config = dict(
    n_layer=9,
    d_model=256,
    n_head=4,
    n_kv_head=4,
    head_dim=64,
    d_mlp=832,
    vocab_size=8192,
    activation='swiglu',
    norm='rmsnorm',
    norm_place='pre',
    norm_eps=1e-06,
    positions='rope',
    rope_base=10000.0,
    rope_fraction=1.0,
    qk_norm=True,
    attn_scale=0.147,
    bias='none',
    tie_embeddings=False,
    parallel_block=False,
    init='uniform',
    init_std_qkv=0.0253,
    init_std_o=0.0253,
    init_std_up=0.0253,
    init_std_down=0.014,
    optimizer='adamw',
    lr=0.00238,
    lr_mult_o=0.779,
    beta1=0.9,
    beta2=0.98,
    lr_head=0.00495,
    warmup_steps=527,
    schedule='wsd',
    decay_fraction=0.841,
    decay_shape='linear',
    final_lr_fraction=0.0,
    batch_tokens=32768,
    seq_len=256,
    doc_mask=True,
    train_tokens=182800000,
    steps=5579,
    dataset='wikipedia_en',
)
Each number is 128 + 32 x the weight over its row's rms, rounded and kept within 0 to 255. Layers, rows and columns count from 0. Numbers have three digits each. The size before them is the row's rms in percent of the matrix's.

# k: layer 6 attention key, 256x256, rms 0.0929, rows 69-95, columns 0-255
# q: layer 6 attention query, 256x256, rms 0.0932, rows 70-96, columns 0-255
k69 030:153155123113109192124133180163086108104164166143102173158109138156113117146166134150090109183108095127118115133180095095139077091080145156128123130157113066191140121152150103101048143132092120105145162145068153118153162081109137152106166112137149116134188170105116117109149101091128146090104134102156162087097138124180158130123093097130132142096150145148144143113145131162199111094116088150137155145107111096127100141114113160179148123144124122097121165105092190133092156097103135069130177151140078113132143076102095146140122127082168110147175129090113156082164100127173160203111112111166120032131180206160091190149101173146148119145092150054114144134120163146114133083100123102157145091143123123070028191180163143135144202097116103120152107130107131138079186218162101
q70 029:070187169138113134085119113094138143098105107097165107089127176135127150119137136133142141146112123151173176058124107168092096154109195135149135136102112111135150079142165072105150082138144165175105168098132109135148062174113116137130141149092174074106096129131171116102113161170138136105166179160145084142170139128139155032112155118140120143150093121211122163165109229106118140148077098128120107072077135117132138068132061143111143160117147111126107126132132213127206129151167095121103090123205154126126161184125111121171080124118042118136122151126135137165128113162149137114163092144114133125108197119080197147071152137153165111126170156145164078093110120166178090130170098108127098141135129174141144171155136130149128089078172101105191143125140125139218150102123141
k70 040:204118146138145168163101145195119159128139177138146163068101127131117118127165141122091107188065105090137116170163101045111110097100202186117111138121142061190122160139136121050092149116133122083117138122088149120147195100099154135095140120168133113110153156130140150104140154136093169109161155114197158135179139122167146170120132103135113129125162184141161160163093089124192088106140116142144121122153122156091129114108163145101152146109144146068118106103091135064111146106100133093118141187055061131122163092134062125110155096117192088132119148161085156069168080110137194161095067141152129054128129183147128157148127132145118136134107107068108144163134133122098157113097148118136196088121152137086073146124148212127149215120164116134150103129135180135096180117120123
q71 058:063142190100120118083112131044138075028124100178115142155160143150181095084100099146161085127069125155181134039120071134153098074106139139171155139147121151145132025125109080113176110143146181087118145082163138176106104110166157111130116070127101158120089128067127114154143113153103129139130164145114148102074117079109180106174139123111146103143152098156108135096182180093128134141110108055181141139101128140131125173127097172097137121139142116200120160138168189108139144069147137118092146020142119140120133141128158110171098154139105113109114093095176144151150175089119099125150066132114176164128184101113170110122159144124149125097192168123128132090090147157191085118168120123098123142106144145115147137128106150154117065122152094090146139147119094123151112096148173
k71 030:199137136131145084155126106187178160195121052137115127074133147113086159091148126151131140112148122142052061161114059069100139108173151102147159118132163119129117117132142097124148145114120119147091143143175111167113179117126174116138103130151106146084058093137143130157162137149167109158152108144200091169118109165069134159161184151173067104140094140054158115197088109081085096142121153090148094137111112184118141171120112119029107145073095166092143078145126085105137133132108114150120098159161104099156135133158125113085119136193152129125056101164190140086141133128123144074121124140111160255128101048091122104103160090130110152129117100158162150135105114146130134172139136119112153093154131156145155099073121130188146148118132150117147163137146116123138141118102199
q72 044:215054178139127132158115107139105121191139160141103098164137140143095145174103148130139117078139115110083146165162161164144153148147062113098116084133116132140110193098109181135063193105121087076171083123148138158093141094136113127094126087163081177155168148136137153124166083078118093168099084091098150107084112137123113145129122116104147097098159127037170065132135008150100139136144123165119139164184107113134170201111131110091141121085128132126153131119104109169120129130131138166142186162069122121126089097156140124110143115125165116132092073136157093129124122137107145135080156144105117116142076113184032087156122115103117131136079095125132179148136109093080155137091136165115118104124128049086128083087107100086136196180104160154078123123120125143081115132063117
k72 042:076143101103111070094135134070116108101119125097145069137137109136149097147099093133144164118163135137124165079107174223148132167122074124113149107133110156062124114129108156222172072173140110166121126113148089112121088201123130099170122139068149125155152082125094141164087098108159131144100108135082120110122107147111125112095123127104109093126090084138105114074172194139130179115139134097128142119114168086199116099113100124188117124173132132157126145137160137134135123139149140158182105058197185111118111167106157136137123197201099161099146094145102118171082171124121062100149157108127105132114128148141141110107128154101133133150167167158174098114135150111143121113207123142142070172128102123158180149159112096089107000137074143084100153125118089120177067137170137
q73 039:096138203127101077151149131042099106087130068120134129148145110157132113158096134137158134071075148154105128076130116183131120145102094098146184125139099145124098052140093166173170119114122128072177111127189164173089109149157124085126105049104114165077100130065129131187105070102106095189100144128085140118060113083054183103143117135150159108101165063034117094067149116120115146113145118104196146153146113108151152148109134180084170114068088124151173118093167135163112147085171138180115159091139123108121105155109141112152137181121167084128117083091175140154158138061100135124119120124117138164099180090190117076108145119112086126130104164185144142111099110130155144146096093158112104190100130085109107139131096125130123107145186103098111138158122095126124093120108134
k73 040:160148112138132100126152142127173175144139038136104126090155167129139113125152108147144108139139098149139124087125081041084093105126088167146137120142141165131171054171112082192108129128080142107106184092142105169093101120144153135140094089167115133140125104155142107147159102144116126147118113110162126126101123131068148101183158127165113115159105143058113098166092165120086100105117134041166110133073125181169099162099108125100109155117129122137137088143157115113158140131119115147105141072212131119128078162166149125103078234125175129108072090106206124131153141110167098114137155148129111195097165057140114125111139099098153140113126131131150164138142092168128136103089138109051093105136147128100088126142129160170118057048099135084152162105096066121053156188142200
q74 046:193156107134102107122159133148105143130141102056144108117137123133118147135164185113171133099118171107069096189149103158124137129148141155109107121136106095043072195103120194149079133134107093131141110142146164127109135137129098112132145112142095106120157149117132099123115121125133139189127104118112116134119135169111133092162126144160117147128111176048159108189133030134165145079145157134137108173126170109083155167123160094097124132121020171098160078128127139140088166180135140111176171183139116131105124154150181132093159152092175131137104094156130139103105094158140149109140150125141078101111157069190098071153076119144136139118105103160143116142149051099076219158000112145108077136121113105136081117148095147157163190109107112088075090124130084154145098138140098
k74 040:164196153126121051128164154112142096055130064110134075103143159153151138164127133172138157147188180169182120099139153148122116102125145197125115098133112127111151099092105106167198129192074143043087110084140100150105146100141131133114138128073113131162129168122096139140171145123173126113093118116141180071108137119141143100133121128147105117087122200066132104091144164130172141131145126087085139111069140135158090098135117134137122116132123146211138156150134134042129126113139097099133115121131138153106092158133194133139099228183173143113141131147191146082131104141119096096149117132124123137120187171188154136140150146136189111174152185175101118166123190119145086092119141178096115106116145093100096132160139105146099052152073157059141133108133078140050147123093151
q75 061:159142067137123143159159113170142173177128140096134133097080111100069154143162123127106172149184152097133093193125201128138150172147140147106108110118164082113152222109148128146077107144115094157144156183102144073190141127099134179116130158186136090096133156187154138081097158139155122087163101116183088143192156153144086143031106131122109157113121205170157109132088094144135089124154140176038126090168144120083148063145122091159132154166123120098093109137103100096126119217111118098137104208145133138149148118160115153096121096143122154156168192148075124083132073194114113121098158133156120087128109154143150204122107143136168127137137108109106108128168148115106088111063126134188144102143112158151150148147158161167116190129111140184148120144121149134101123157103114
k75 051:139122099120118184140120122131074117094109209109112090175098107169141144091111130108143133125106141106116202152148125151175130140133136122117102168131088087138120203151133135035082131097175137111174090130065168108147148155129130104104173115155095120093142166115141109087118160123149169108130110144123141090144147148194127144115115135061166127078139110202150164127194090134150127096159110197126170149194124111108101140144188140123141073143147096105126149099065164148123132113103121130137132172045114138099126088106120119157159028109143110122202181125096132138111086135119195192105078123138139025152125220110111152147109161157106136120111102102138125105111156090136150109088140136136167101136108109110053146132153151096131221154159100152116105138145150126135150106115060
q76 054:058173163113130077063148135046116094065130123121151187100122120126162105102100141116135112155105112147208143068097128124134099120101164106170141153127123173117124000160099122112230095141127177119122165108175122120115102093174144077152168112064186117123069133116105109117128140139131134129137137111066112113082143089137164064155148097166118144150118031116098135117162211140108146135141156103199119107147123139160060118125089130127163119136119116189095134112156140107113158098155154128125129078181148126127142172108083142155122136125068113105089098124169166165127168067132122134143113095133131179157147137067158110077149120113135128139136162176130107102125126133151122157203115118101128171138123171158125148141136130143102073102136080109151145135130100119207151111189149
k76 042:100117104139152169167160121114187144182139047137094134131138149143151143069143085137148139118172118155112122084099065105077136105156170115158139120152155165145193120144153074174112171158119137098094156131178110143103084111139149159126108111138148159147098080161117077135171127148120104147109131123188118061110122135077113116158160128170110122133088143044137095190078145098044096173112129104122114147060099194122092156124143101100108128105152132159153094159116091133168143123119118130090103089185133128111080139152167120090094197106164138108077152112220125135146133152099106098142143149124112255097116013112103102103172110098173149115139106147128163125138100166144138153096144129101114134103151143111115122136122116098141063108130154117125162144116067117057132147110162
q77 057:064116093139161148149168178176168088071122137182119129151119112132157151108139114124109135118127175158096089128133102104154113087135140160159150165104150139183099077175132036115125099118131131171121137111112094112163151123119139129148131195138106136089099084076118154150116169137161178060129123125213144109120149141111138169111138160104145094153148178206137142121125170087093110163096103083169148100152093097112112128181184137168080105162171104101102159144090172108094112105085112088087098127105096140149141105128085097127117102122145148146139110140103107117179117189145102081158164141183157153149128179099121193143128161137115113096168116086087115131151198124144061055216144137175177176172097182163079150111177115129097117170171087143183114132133161097146081086160159
k77 055:182113081110148151094142145129096103145142155121120109119101159123129123131136143168145102163084158111167126166147114106163082142124181167083126147120123080134104150088107119055080123102096143059190095123106187147161145117125120141101143073135093137114126173132145128099116159128113140100148152107152147152133142120199113160107119135064143146150167176178164139170154083156123085122156121168123131116205174135093128145120187167122188131128182066107127147103120096110143134142082117119106131180037085159114168135120097126138150084099116119161145152140075142059155073122117179203113085116172122000110151157133147159134149121159137146124109136068106097104147131139112117129054109145178177088127134122108114164111146196148143239115147134152125094134120160123046160104123081
q78 059:099164181113141135140132121108092085074119120179096091146167115126176142120105073147146063111076144117107126049157062167145078079111170090147122154155087120147085138124093099100162093114167126134151109066182116151083136152095134111141094142122089134105051087081180165133180117112082171142129125140138152103116137121134178122233147105141139114128173135154085150120142123074135143161142104062205176158079090114100128183114131183082092082090167112126135188107100107100106136112108130088095154098131091113116117090102112112175140098123173122123115066112129123191187201081123110083137098146129138166158154123134162092131181124113112114086159134156146149137124166149146103129136153157138179075127129152126099112094076108118156092057144096098191101142133117062135145088154155
k78 058:062105129160132176095217161079103087142132153189134073185140101102130150123087098187099182077182141095165098081111119133107160114130128056128115088176135166122138143063102130175125111140158163129141121091163134143083146122107101134145121171091138124169116081100126159160149086120152123096112123167126120077127143110143099193122144125100116126136115116099100112095115114138142195163130121131114142098046089056117111150104086164150034068137191146235094131170098143136107074127127153109141130101134145173101118112125148168163132168101080160124126146122076131156109130172047098072109128132091127111117094098085124094136156094091169130125198150151139097130086181113129125164118160166149101094125120103150143143122111080157133170157127142100039130156147132129131111117086071
q79 076:106131148108126138042113125089102126112108097104092102148158153147149121082142111135118065194114116155130150093107066139114146071056143112164132110162127176148119129196113086113136141147119153126114152106160108116142104114131114097146163145078167127121099121147112113160155132105117161194147139156117147064136149126084125115152136121158118100131108067131063193160132162153127120144177134155163121124060129139137067128132159129140094115149069107180135123106072125125141185066103142115100136054171126081089129207108128113157150148079152127117134094147173185134157121091173147097158111131122120176101144042145178099119145184100125150159141122154111141108143102110153149130094084130077053221109149162125044167165087136161122063041129092083184130137133134147201122153139119
k79 060:147138139113110079197135169123098113136103072118128128178148080166154133103165149133198177185172168179087114084141127093112140122136121081138121083147075160087112118172202105116154133172081104152169128188169110140147127073136125114151131049128157139094120172185077071091117145119129124145068139140154155140146093130116156144114104138120136083109132101156128142158159164130105170135132123130092138163098163128142120153147135101117148152123088127109129117116121050145177114179139123069135133107180178065068089159139117123136102189170106144156148067112206138085180091115147176162153205129167091230132142080184193137129145079141160125127143130144157162099163139142147141065085108201096070121112120125107147148149128101145130088105140133116172161154130105127126107175107150
q80 062:196152157104148147153129142167100193186115093095128096130106108134142117146119120187152061180179111159125116095158138159123154139138113155111109162137145143136152206105124087064094110140150169122114100135122127142116150119116101133112101166080130122193136165110151127166153120120092165141149135174156110129135125111132138107152115109127135079069110157150060198148141070131199138079182091187086150119153163089139111104120170183151064118110086153149189104061108136141183134073138157106089149148134104148013137102118170134149136058153184168117107112159105180116090074158195188089150132112078160062109185144172167121127146169126143136160145128118113169074136154104140157125097116128143138130117177114147114139168134125154168134111102150089085122115144102130085205129085099
k80 068:145141144127117101089166113109127160120143087158123161103120188090159130148121120135059153127113076069164195128135122094141121151144106147163167122092147068181117077140114192157137075107135157171092133097100182152165111119117119104124060141091182131148123113070118135150153158132159100156152117119139196143131114073126082075088129134088084159166151130113079118026173120089194126096125130080156062099143151123127124149125122134162123141111128112168103157132132167144123111113147149207121150171103117160167169128134118111086135117128103097137089095082070117102114120161164112103119046125135156086153100086155133155126113113091091145162193129135107036145084133073036089198178126109156103111138132108125129108095084129143115149212108160127108140134148163122078090133191132
q81 114:171151183080157149151143122213113124107057170170054117139144135104143085119157098118081177147132117137095142148143163136134158097134075164095138116125131168150130212108116159136112161111090109083123145083083124125125159189111148186146087117126139149182101136160181091157138130174152125144161167111078104134127112147118134106077127076117063137161090146091131111173152127112158143122107104118129112206142162146105222066170175078136120100126104138127144153101112071114126124095081140109196133099087145191130050069122180040147145130116125135150116142106121099141111138111146151101110115138117106130193059134160120112172136146117126109131142105093085103153150077110101172092078108130130054118140141083186095059143170116133157173142078142128159123161136118113126200148119137
k81 086:159096183133112103135091114217156151076125155126149111064129154068097124169159184084082052092137105088125124147128173151150211167123087116153145114087136201135125155094111150163164156096092140094094119109094103089133128142130143143149181144149116131140124211126187132136120122109106122136163168133031161144104130105087137119151098119133135140111135114116120099130094120123171094139095149135147128122169118093151162022108097076138107116134033065152150134132142185140113172073140099224129090107108092129175121047118165116146108127134096089129139120140156134114093178083113140167157110133123198046135164193104096110132062140153111113145102116155116141170113130138153116113128118086138136144106161149125135138137131116129122193126094095145178109069096127163161159114116130
q82 107:115117084123140146066107158135094103176130124119138080162149154157061147106112167091118076142126158103115174134116113165183112136091122143103162081110071130107059166139148127133098125142124110173101122165081119189154140162133102149081162089114061115142117170197170117132140108110080143101099130119108161134169158071079135137131120105124088119128130113115138187100091179102077159122166120161101113103131100121160055195081110131142051127101152109128101136159179132112135136116036118109159100129132154117150110159084178069125122167122143154136152110152118093116149099125179144207101109180161148145118128057157122119097082138088151131167088112085158091132134071086130125103055129110157063130135106049154073147113133201146141191166104123132145091144170163141156058169129135
k82 127:073143127120115115082118133100082041209143119131112162132162142067147177125100124144136144126108130138136147139116159117159057095160128151089121093134126055104078122140129121072169150100154128127050114087125094125161137111109116068156092126124151110109171130147122105163111178116109105146091117130143128145147092099129096109103155128121128134255155148117069159115143106093114171093077127180166122113197125133098070201038154122115168104101110135114089118114168068097160101199125151140155096154123152129114169124117147091091128129124136183122177105079112121106154028136167153174125132115152105163145095044114145128126170106106131117154101107125128119077147078095123129174142117159115107101149089102131116103104134147101096068153145114123138142120162106123132090184199115
q83 115:139167125140174116113142165124082087115114153156172091113148067100122063078105173121089127121132080183150106104153165129182108163153148112130131155145133134139085112225113121114098190137103126127093109114139171160131106161127102135149113085117111131073081146117188125180165128171096103164136094116131043134114114116133153132190107124175111113123093129123091159093153179082156125081147153131169162117146129094166123065120153139115108161165157125122158101168181151117141107101099146085143118100136151160170117128121157103107117068112073140089189150123147044155118150095122101127066095146166107126153110187149153088070093081109124146118086158062074098159167131194125103121159125127183181070099195096140108130171155167132183055180173105185163141121142117110179149131120127
k83 130:172114104122132136130133151142147120151092179137115115110095156110140147079125190075103138141099087141099136183101177112165092176113139170076096129094105172124127132131072092144107174092125154090081153100125139112168139136139160024114144192139068107073115216182098115106162115105099150145155122127083110132136113139109140057137118119108147124093176170131091148094132125082155078099117122124190111128192070092143123090083120123094149122105087197094124109155104177096146119135091082179109133126091133090159124141117170145113127065158105126151171203120149180130082139048150192112124130117167092131144142139117122121155104096152114129145130146125138126125146133209111081099106100075201182124152131105110127110118182110118105134242165096132105125091137138142152185169112143
q84 119:138103092100086115118078111090165153168114091117126132106096154133139125117124127150145128110108219180064104159112132150104124121108093110034110106109121027087119169109180089139092155126137112063083117099111137195142157115094125162103121104136130152107141158026114160141158151069139153137131139093126119157127166133131126140131116174093163108114115179176150150112101133097127102084119162179118120125119115159086115095132128099110187183122131048114125181107072120132148129136145114156115160154159045086151119153089152181176133145141147176143099110088063168070195112130164116175077163119119069091103101150092158125123068108149134116181138154082193195142098105186167173152140112123159093138122128129068155168134108165090164124140151090153136129124147158164138135111175125
k84 131:246127110119143108069119182119150187145131119126133138117132135132172086106194122131116113133133205118140135162140149153120035109127152111150106130150108044123112136119119122080107123152129152149128104107111144152138139147121142168128085126137127158140132162149143125104114196122107081162107100092165138118114122098131154038090117144120102140198120126168169114107109125110130084112153117164104066102146173143129140119232141120077126142117195050107171159168101193134122197056160162131164146122058129179115162146116082137099144116139101132137108121095042121127147174142125125128125151144089157000097141122134077128167132091137140147176153120176093096110100157185114139136106130148159159131154163136110143155125069133123125094117128123105156125106127185099189125148136120
q85 124:126098130113132116135174160164169137186118124084219139157096123095123165197061062142136152097119185124195106173119142145116137126168189129163106183064105131160196130074132094169091078092189182164133140125120104139129167147138147129080107147083137232156171155131115131122135111165153113122115111119132095114090169093164145102140126116159154142080129106096127164176072092146114146139123106112090129062154136070093158098158134174093097197149117135151160171130097074105100102137139139159176163175129145177056120092124130116182138094164110139117112120120097126125134093142192215109162171111113136138145148128079122111118208136135100123185110145113112137094098166153122167087106124126131138104196132087077130088169168127135114118146115110122117074150089083127125160134145136
k85 131:202156061124138124062125102121110056152164162125111129135148059197133117124118109100124162132038134152137113074152118179165196051104152157132129185084179133145136132114089120132053113139157131126126079099135131179108136119081126155124110122121086081173143117097122085140084111125123138103079138067089099127139130184178102076101126081111091147095137121120218131143139130116130116139155145068155189147174149124083135091165161192141115114130069064098188116107140107130163123142120132128116170149122185153132134169161145085135133193121113183143128104119072146122153111109146142094079129124109084132078144127107135169137219116111098105138109126140143113095152117183081124037122127132083087119111114109148119126160093121147136151166079183116182089084137114117101155143113122
q86 132:121162176163129129071143184145110143100093089118106081133163148105100133069107152088077133140091127152143150106160145115101130132198181155151165182099163155083135132120106104146133194134183130149118113141150181084154121183144116165111192153118111101193165088109129164127104102126093126192179077143090153140126092101106131138068086140147146114129183127167061151155143076147109082095145116075186170141138134122148162137089102165131180110169171092055153196165046128107110152116105136091150127118119132191063114166070103206093142136091122141120114070096113153160140153169097145090139172128187154166200146127109147154144088142119120148144059140161157142132120112132118130147176092122139120088086097125125124066133126161161088121089079166134081126124099132118100130173151151
k86 137:116128078140113130164141135090142110084128124098124125128159215083145119088159126129070129106123134144139096150101160135143188160155136095128116125140114129078118136126134084143108138134146140153134149077157167087162114154119108157108177144108129142152150086135152109128136142112124152177124141111138170116184128110150119111083126155078122126094154146116112152158154104097157126151098146078121122084127155142132147105102127148136111136145142160067104150086065167127090106107137144041100156150171146169121094207131108193113130128139186111104101000169126131113028091124104064109141109096071152192133068151095114117099111178138000129115118138082093161140112034167138115129160140141120160146123073081124130178119088151115131162165160113209120129168143137134124129158089149
q87 120:143165110155134177128106141133100123113142179195188164162152105184098115154105141148193131089115183079202116152072118114144131100107113203110138133145111132115086138109137098135116127158128152087143082089148162128129110125152141076115105155102132121102126128097110167099084104155152132108169103076133121100109156182141112127120099062193104179113133154099205153148196150175180132146103143107060057163125108151141145143092123133180151118091123110125099104141235186130102132159158098120089092142144151143137080128110147166115101128110121073154083094098139136106122078148120143198137140142107155118103092164131085099153064094124173128145085158101169118102114109133083121072069110134140120134145065080169127077080112102122077147119158197128162107126149187144109133155036112
k87 137:091150147115103116159117153165119154093138121145139101147107134104146196134072143138157087140100207135160101129119160117102065178166073140121130132102140076126113117105136079112108121083074155110133109118116158106179161096124130122162089112146129123111141092113105159101131076125160152137112108122097146115109145179167113178130132081109116149109133119040171131165173123140112100119179104088088185122090126107139150126147205124176055132086088128141100140205104075084115122096147124122104121128104112099096119172086095212119081036134138147136115089100167149166121029108103177179134148151135166093157095222071139155123129123099201107146148150105107128084123154048068135139097098102164058119126081106077121158124111153135140131075147163093165108143146119127102099140132110
q88 127:195175126115120070155115080160137120140080095111165069153086190143096128189091121117120117106146194172148139127123165112096095148142102164165135162156061108174146148120110138103146110135108101102064115147145142062123217094150092081079084133145090061125133099086142158144128129170073137114076100147100206144115097125159119140093208182136130096149153126098172095083082144133079128114143169160123188103158135159142165076152102157109112075138125193082121136118100183134128125169138171185128153138135128168142118156150120100119139104134136104108073124166086121135137092151111181125046121153126069145114133120131137106125132142130172116075080077125085115116072138114114145096112105097177088152102152152118086165144167170090164172114105160197127108104167171147092119164105152
k88 139:168160180111155132176109154138119126186118140115128154179104087145121141168162118110141150100147198154106110189154159135122124077091137088149143100123123116049160149123149187097175110152125130131105123190137182186104098153115132043147089153103189150106121055120139132106175167166151122139092141150038108100139134115167084157139113128100134096175139143131176136073093114093142132127137108135136089126111158141139189103085120160116169155143176177109126136073090125078131138183100100209140164081177085156129117117129111124172147069108151121131121100113087133134075156122149149053158114127171122178135136178151148131147131139096160129117157122159138156205167120125145110063088141101150154126076153077121127101118126211144142138154091122147194107142133124114085106235123162
q89 133:062163096086113143106128141133143075124112155132103124191129134123164120099182097147155129131126137174139144051067167109138108117106107118158103175090161181132159101165171076174142076109183135140128147115175092075145147142160127097139152086191115126106070173122078132128140129147116119116100152108114113113068038139072139184093127156123152075142107109131111121123172122118113125145167129119148079113082134092106112169129116144125186117182148104191081111128165108131145116085107135148128150081164103096088112142141095184075108169118098154081122137162174133128041084063174086104109111115098143167110101187093181160105168108151076116093110162145082180133109145166162078143150089084106135114105133133132112222135134099131085084112106172076128120093151082093145096133149191
k89 128:168128099151136136099142156114154128098147134086118137151156098118064151139088088120109130100157177141179082105121117121166141051113125114118133137089121178131132100155130106191162123178071125127142152137115195093109148106140114133125139113120140173134123207081135134147144144140127121114073129101226088143109145117143157164135094122130124117243158093121142105117093137147140116126161116117042176122146141129112097135066125114107117129133192136141122124125159136103112111138146130119111151159171117151146095089179133187131169095134067108116098240127118148132101098088190144160117142151068141132101111190169172127159127112159065096105154143134109084205115135188162107137150135119118172122134102156119184150121102161143121097144155134088074125166132050124045061095035149
q90 126:098166182123124143152075103130129090108165123220102133141133112115146060160170148096135098099114092147153130068105080146148066061095187132092172142189106177147142067222134086099173126132155095147085089067109112115097125135162129067130132104131111144120146084167100113081133133137126130092149165171152148119081074120150077088146162185094152150196074141161057129135127173090091067101184096108126198094129117130135082084117109125170104176165101080132129156141162141107157154122217098159116106111171177129102140163080110116151114142148164111133178116069168119174110182120085151155132139083144104134130164148137145105099139146116098095091121108109161124097109120172139160078141112128081136129143150207129135132129135135139085107117152117108160100148130139151156110105091087
k90 128:145108142076134144056145117185156141218137111148186125106136136135133111126098174186111080122153107137122144041115144106133000126099074088104139196136142206118087094118134180156058104139169155121134160144150123130155111147152115114110131190125127171116139000111076134123127069084113133120190148143160153131058150146174127174155132123131135127123048160145163157152086136099129122167177095046082142151143145120179119124121126147135137159135128126154142143099116077156130168168144125154115122128119108079131127139138105166152125169138146095124111149121129131113110133076113142117142121136154145142146181140100132117120121188132111118098142099117148092152128034091103118069155129132155178125132135122143118117130156133118159171125132146113096124147105117108220082163085133
q91 127:185149085157111139123142143116141147152066163127131201123110135135139176092124156111148119119150146150101116137132145138085118114135209077125153119170150124194111153078147117075123041147134087102103129121114142162100154125118115112149185165184162081113165139157120087104155089100130109159168086172150174069094108106078078095144103114095129182116157160131124094138146115144079115083141117151134126094138126123126185184109168114125099185146111107126119090138164093119128092092118146144207100129111129120187120122075130126143112166075158156192113126108139123109139131147058200152088100109202116201161177165060167121116102067120139155119127152162134130160143200141167116099112166082106163128132134139095135121131074099154173149088144117125097092128130096074038108133219157
k91 142:178128143114117121132143143157115104207163127057139134128111174133153182039159111172137120135162046136107113106146142120121089079148195110116146158115104097143133115160134137116073170191155177121056104172101121145104143114122144117082224107110104112138117142148109108157108133106139110114123132134102149126044131110125108023108129111070135131099171145098164182118130105149095117123128119157141138121096138134102109184108149113120133109145090184189083126129112139158100122072153134148141110134102132133113083086121128141108147174126128079122141146162105164159191078123076111102149098085149138156088155117056094131118070123146086150145155134143110139133177181166146143023102127184119123135162163146140160145108153107154098182041142142211162125170145144114088075074115137
q92 119:117115164113133149129121146097140049150072130163115189120074122143168138155095199152113153052212114164159138128160132063125105117117184085065143147141169129091130065068125094152158092151157137068107115095129127127109109082117104107133121102097119126125129129089098128170115106116080100066089102154149092153129130159142129102119124130148147088135165123067058131081129209131119213163081082106124066056112146158171128102152073091088095138065104158122108127132146138064064086108121114098152122082179129099176146086164159181135138146115110155129104106113105147158109148109098097203135143086125091114117139092111132189162116163081108106153116133109108145177105123097067127084138197111129130126129151174116127133161092153126095136142137144130151150074153120128126175116182089
k92 137:114156129163120152105151116116125087131151146106056157119133083136125163139117093155071157122185137125161111093097141158133075127082124170117132154152119151159119131105093112152128095175148105136065121172120093119102148145110126102128092092128125191118119124082104218174199126161080138124092121175161122077118117142101176037103131107171113106036151135093115091104131141086147139105131093090124074123105100077139089066161111139161150120106047123171171132165076149111116092045091154093159136130150126117126111132095124193104144141104109139113179235096093119152097106163130069132148128164120131186145078095159131124143103104123135131111184166122115083182126050059102125086134099132089157165163147145126089129129140127136130138114073135142113120104131154119133138048179068
q93 125:095139105075166156070078220141124061141161153140191085117146081130146119115131099100171167151131116131127130122119126116103098183137089078175112099155097104185116159062115072174149164095154149155122124081120127145169078145093092182122123088145142103142091103169165086169099111175170156130106116143129133136075084091079106122139155117142123146137088128143060081110138159089118139049132068103126132038109115146175100141098161183107189091144144148181092107123093140128119098153105033156104148160158155106188149141140101165101116163126119075058064119161104179137139160168144145150150155093088159125136162141147144127116081142168184106172138169114074142161145088136163131139130144107108088129116170135113112108154168125116118145117137099153176152149163130080150153160179158
k93 134:146123053159131141128165127122100107164126120145120118143121189140132162187111182137135131144192167134118147096094111147160079104156103119163118084067165061169078124093118097181208136075142108160073136064122154150130102112083142187141080133091135125119142081092097108136155183131126149118142123155121177137114166118137157145117126073129139141039135104149077111150170150175102162101045138121071155161155133093143113075105142080106217139106073137140136127118105121123125070149127137124094093138103128142185137183114185145095168143116113120145096171139187155190171177148183154070130135134118130110116147163120129135118117174115137094151173117118131141125171094254191144111118106116145102113125134116119154119123106113125111096108101130111135127104105078118072086185167182
q94 131:090144159105110054133171188144169170125086115128148173156108082124066111160219166175122134104116110062113148144142113122101093176147103129131154153099120150071150116157155152163112120148143052182165184079159083127194117118112162136093172063136089120155121114147104147163132165190146114124158139115122101152148090104157047128106091141097132169076096140129141152162120087123098214147139135169096149122118144129154146115109143110187071169098141100158108141156139107081168089131099194131131104168077114148195091108042123140148157128153120214102140168095148055130183109143119148158061106143102115156103177133135153114098156146106140147114175118097123129112097114125133125087192136118138136097131114119145092181146125105068098148093108124078137161155095132129137185100114122
k94 141:115160177131148113117134140141144061109093101156169119120161108087135187121152150060070172095105090136111105163128162125180104114092115136107082134148108139129149122120111143179111115119151156056169086137101164072133120139145099157143127158089119127171126035157130094163082134124089092097110123091093148119134081160117130083111131143114121122144096128064086169167149122112149122134191167167121147121135115110137207146115131144126047120147151081163123118150169144142156133118144120109131086117128139105097151073164121151138103152131085071148103236109133158105209163176209135193115150144136120192100164193147108159171137090127114142134199146114128058136111058141152082178136136169113180139098096124128093142146118102108097190147153119091178109147164109140072182129175160
q95 125:109133135155138105101110067089133113104196149113082093140180093123093076086133107169142158104125130133151097093107167139122109130060148079146060094115189164170118097164133124165120096142092075182107103130082096096184121094088082096116128138100149178095161127138135102094180132098157140132144135117093104112104109103179126167143122133175128127149087106131092127103131093154102166126126136096140107143053118109181102127139175089131135137153160144185134139117079106148123118098156196075081004090117104119143124148104110154121162144081170116100150082088142105147142167113099118096126153140075119113157132111139143091190131115126138118123210145133147092176186130087193094127142117128161125186087119192101045136159109101203115066105152078102151113160094103133186113145167127
k95 133:112082152148128126151108100051114113140077160133171128122150059151111117059198119149145090138157089138093100081104154113098207162174174120119105033105063153130130122153123088231151162119141110137118126205124098085140164114129153124136149148144082133099114080122141138144100106120129077092122130113093128176142127095101174192140126134176142092102077117145105126135139120147105226147139140064136146193100117112128098147194127117089174131083128081114123087143082118130164147165136130099150110118103114116131154193169154140134145138142108115145080078103104125120092081140129118126149192154147149151127097089055158122158148075110141108137189100142148145092118171175132158148144116122169174155102137065129100147117164100145120126112214134140107094083117148084112109131214152
q96 021:100136084084085130105148077130089196160151145074115167069125123107161163078162132111057114061131144132132170135164160086086142144113232126125134173086134131111176166151152119149104098129117122159095162119113118140151073107155101157192113183137154094119112189110110142153109121150098144113080104108106107182147113096108166094095141067138157145071129154101107120165072109110170132160144099121110125085192126107122185114128182093180162137130088176106094143112156193110149126146141139170167140214169153157114175194096114085167117132106114047151164189097119071113142119109150123118111193140140103141128137119143171164115098113129128114137114156143154131127137121140094122192034111163097090116115207085125101152111125111105133127068156125118157125138172126140156075126088117